From a checkpoint of a small transformer trained on Wikipedia.
Architecture: LayerNorm before each block, no biases in attention or MLP, tied embeddings.
Each number is 128 + 24 x the weight over its row's rms, rounded and kept within 0 to 255. Layers, rows and columns count from 0. Numbers have three digits each. The size before them is the row's rms in percent of the matrix's.

# layer 7 attention query, 256x256, rms 0.0534, rows 237-255, columns 0-127
118:163074113118129128115082112090152148127125118122169122114138121117136140068140126089144151104161111150174126127105156136140108085107127167105096162147119123138156138121142104120154170134112120129108132126131081125164143118128122146131141140165103162142150100139104087104094123109144112136159167102105121156129128135138129097131163124164140095125143122175099160110153107122152101114141
113:119109107138125160147140102146114156138149137143143139122143087104133126137121110169160157082091157111094114179136104144152138117110113147132127156158173132132088138120066090112160093093165178122128165129142096098096139139160101139120140112112146127151175095145119143119099085088131139127176156104107123101139136115122135079152143152137134112155137117130173134106099121094140144122158
121:122155102168113090194113175132152121101145103132136149111141138143117143102136150092101169125081150104125155134145078130123062102095146110144090127154104160106117116130126142140135083125113125115142132140146107090103148136107163151139099131131107144155123194125166179124120143134135123144119116140130135142131175119082115123149097140135189164135161149116125137120152124155131158132089
124:144112143139143174166113130162150148140109093165136152139161051124124134143111115096142123131131117084113124112112120111107116087062083086158100105148121102144124135123122150098104180152130113143111112115171130124131135117146161066122104093136151191107121146175138122174146107104134121166132106125130176117152126090092163131124120160140158094097144150065122132129150138156079114140116
112:102151156109145122150112149137092130147121121112123068080141155114103113116108093136147104148143106141179137102152152153173131157095140144116148121114141168130157142097099144136123145111175086152117154165100133145100092144075105088095115148129112137108120128142137150160104097062194107132082136124125102142114132146137133074080133124124170117164139160134125170153125141098139157119155
109:133110122102175156150138116107075132125115165137148155121144121078130125097098133100136127141143110099136134097148157110112141126127102145129075180122128108132127136173133121154131142119113136122110150112125114102122101140114167141145117154066167166076136120121151134108122155156114109158133143142150113123091109098085148153155129108094134166117134135134090095145131107142118131138164
117:124144095117089116151132139101120115088119115147068145094147121113134130095125146142143146100096116167186135122182103146131093133151101098153115157110122132064129151131139124134146138137152143110133087139109147158128102104127140127088153168090134132111092157134105138121117111112110122084101122157121156087158071124113150135166097102112121132110143126149093121123175090101103124135128
119:156148091127144137131113126112179126138110109154147125102095158152142149082140144066106151184134106139134098163126143139168112124086136121138097133152145108128141145112124189105131171102140127177145111065118112124121139102121094148119164115087121119135168147147147114147124079132137153127133110092113122140086113126163123143131094159132152132148121142138081103130100103070140142147176
105:097137109076149090143174176100140147135163139127123143153147101119157142121070115125140122185101143134119095117123152109113115130135102108119137107081099143152157121100128143121123105153128143114162163151101130079101104164144087066115106128110077125146157144118183171157129161092118213108079163115114161167137143104102121151126158118113189128134131103142148149136169142119119120147111
114:152091077146130164137133092110161160108158132128148110134141107115164138149158203142169148151098127153123120113142062162085113138116087162117130083132111098103112136141144146134147165095138128139159096104124143160087098114098117157157118128145121148133135111086108108127120118134131093065114154128118128148124152169097088137120130100111086134137102123118135132154156105183110154101128
122:143113106059102102144125144109065112128137111116118159144115090179097182183156141150146126117123130128094154089142143152114141136131142117166125117100130138149121107141128130139152141154130091118171126120090152126154111166120130111062151098166129140117133131141120140133167108130147088112143133097123104126085130161136113154101117136107138142130122160156133121158115140138126172158135
119:129090134115127125111100155153116095128129165145126132079119175159104068144137107113106137149111156095121127156145148101109098127127118136125142138112118109150152102169121089137135131164093132118084120133163146077085200162169115133134093139143173134104114168133073146175152120148154130164136178157134121079140100126137117171163109132117095136138136110111121170115125108142133106148067
118:128138152147143137111122097130133115122180159132099094119154119117145135113125143134122152100159158144111120113156119150138130142069152080132129161085111122097119143167112147184128144099104164095119145129116173123150143110154146146105135142141127132135121124135106124137142131089098116125101101097159184174103103183131093079163131129119157105147118131146179142108130126137150141130111
116:094126159099097135112134093188111138116137140129146141142155131124112109109137180116094104096137141118147187105157111168131127130139133104123137133130178105131127063141108135128122138112129137151111137182130103119095132142131103094168155098104142118080135142130131112115161112138148111166157133135147159139110088112087112129103112114149122143113121160097105150126132149153158173142108
107:147117091174139099097112136180126114151142133105138177136123130104118159123136134124128175129134146100178074162107127132124128124186112132111148132111133160151138098111162105129118140113098151125150127151143131141100100126171108144078157066151112135122125085115163093094148109158136121131165117152121101107114160147168130184171142101082115138161091121133110155112131064100129101126110
106:214146118164095166113144090140109094140149156114144115153097130153126123108149122114161121121123106106126128120130140139102107110133141108110131137110083148157143169076139104112151120126116144126135133113122130155129148132137139129140129117143150105112139085082121143129142097114116111113100127122114150131100088128121143147139079090137132192097114120122125153145170128145144163125141
110:102108088124095123113154120100157142125110142122130098148149103102157175106123112082139135138125110117201126127144154130179140132123080142145137096140095117112109096128100075108127128150137118157137090135139113130148111160154089112146107154099133158123085118137129151144102125151128139112084111151133113116128138117144106142143119130126134089134155131126097091158171135101130128139112
110:113133132162105128123165145132137133088095099137127175149127166134158154120109085120101106158158153122149157108110113114120131158116168126122168163135132157127114097117151109122129103118099113130098185102166139143099122115162131166112116149122126164201089193145128121123132103099114110141122155115129091102082087148145141131114129162141179152132112145109131141086110121092114098157098
123:149159113156083131113155096116159145130120112181143172137140169150131130132139122135130090165166156163115177116095077124126115140108137158142093101139147144163143142129124094181135119075105137145127119132144161124123136152124089117107125113123139118067118157091151155157156123135126127126110139130107089136133168102118093153126117139148151133136113151096113145165164133112135125133134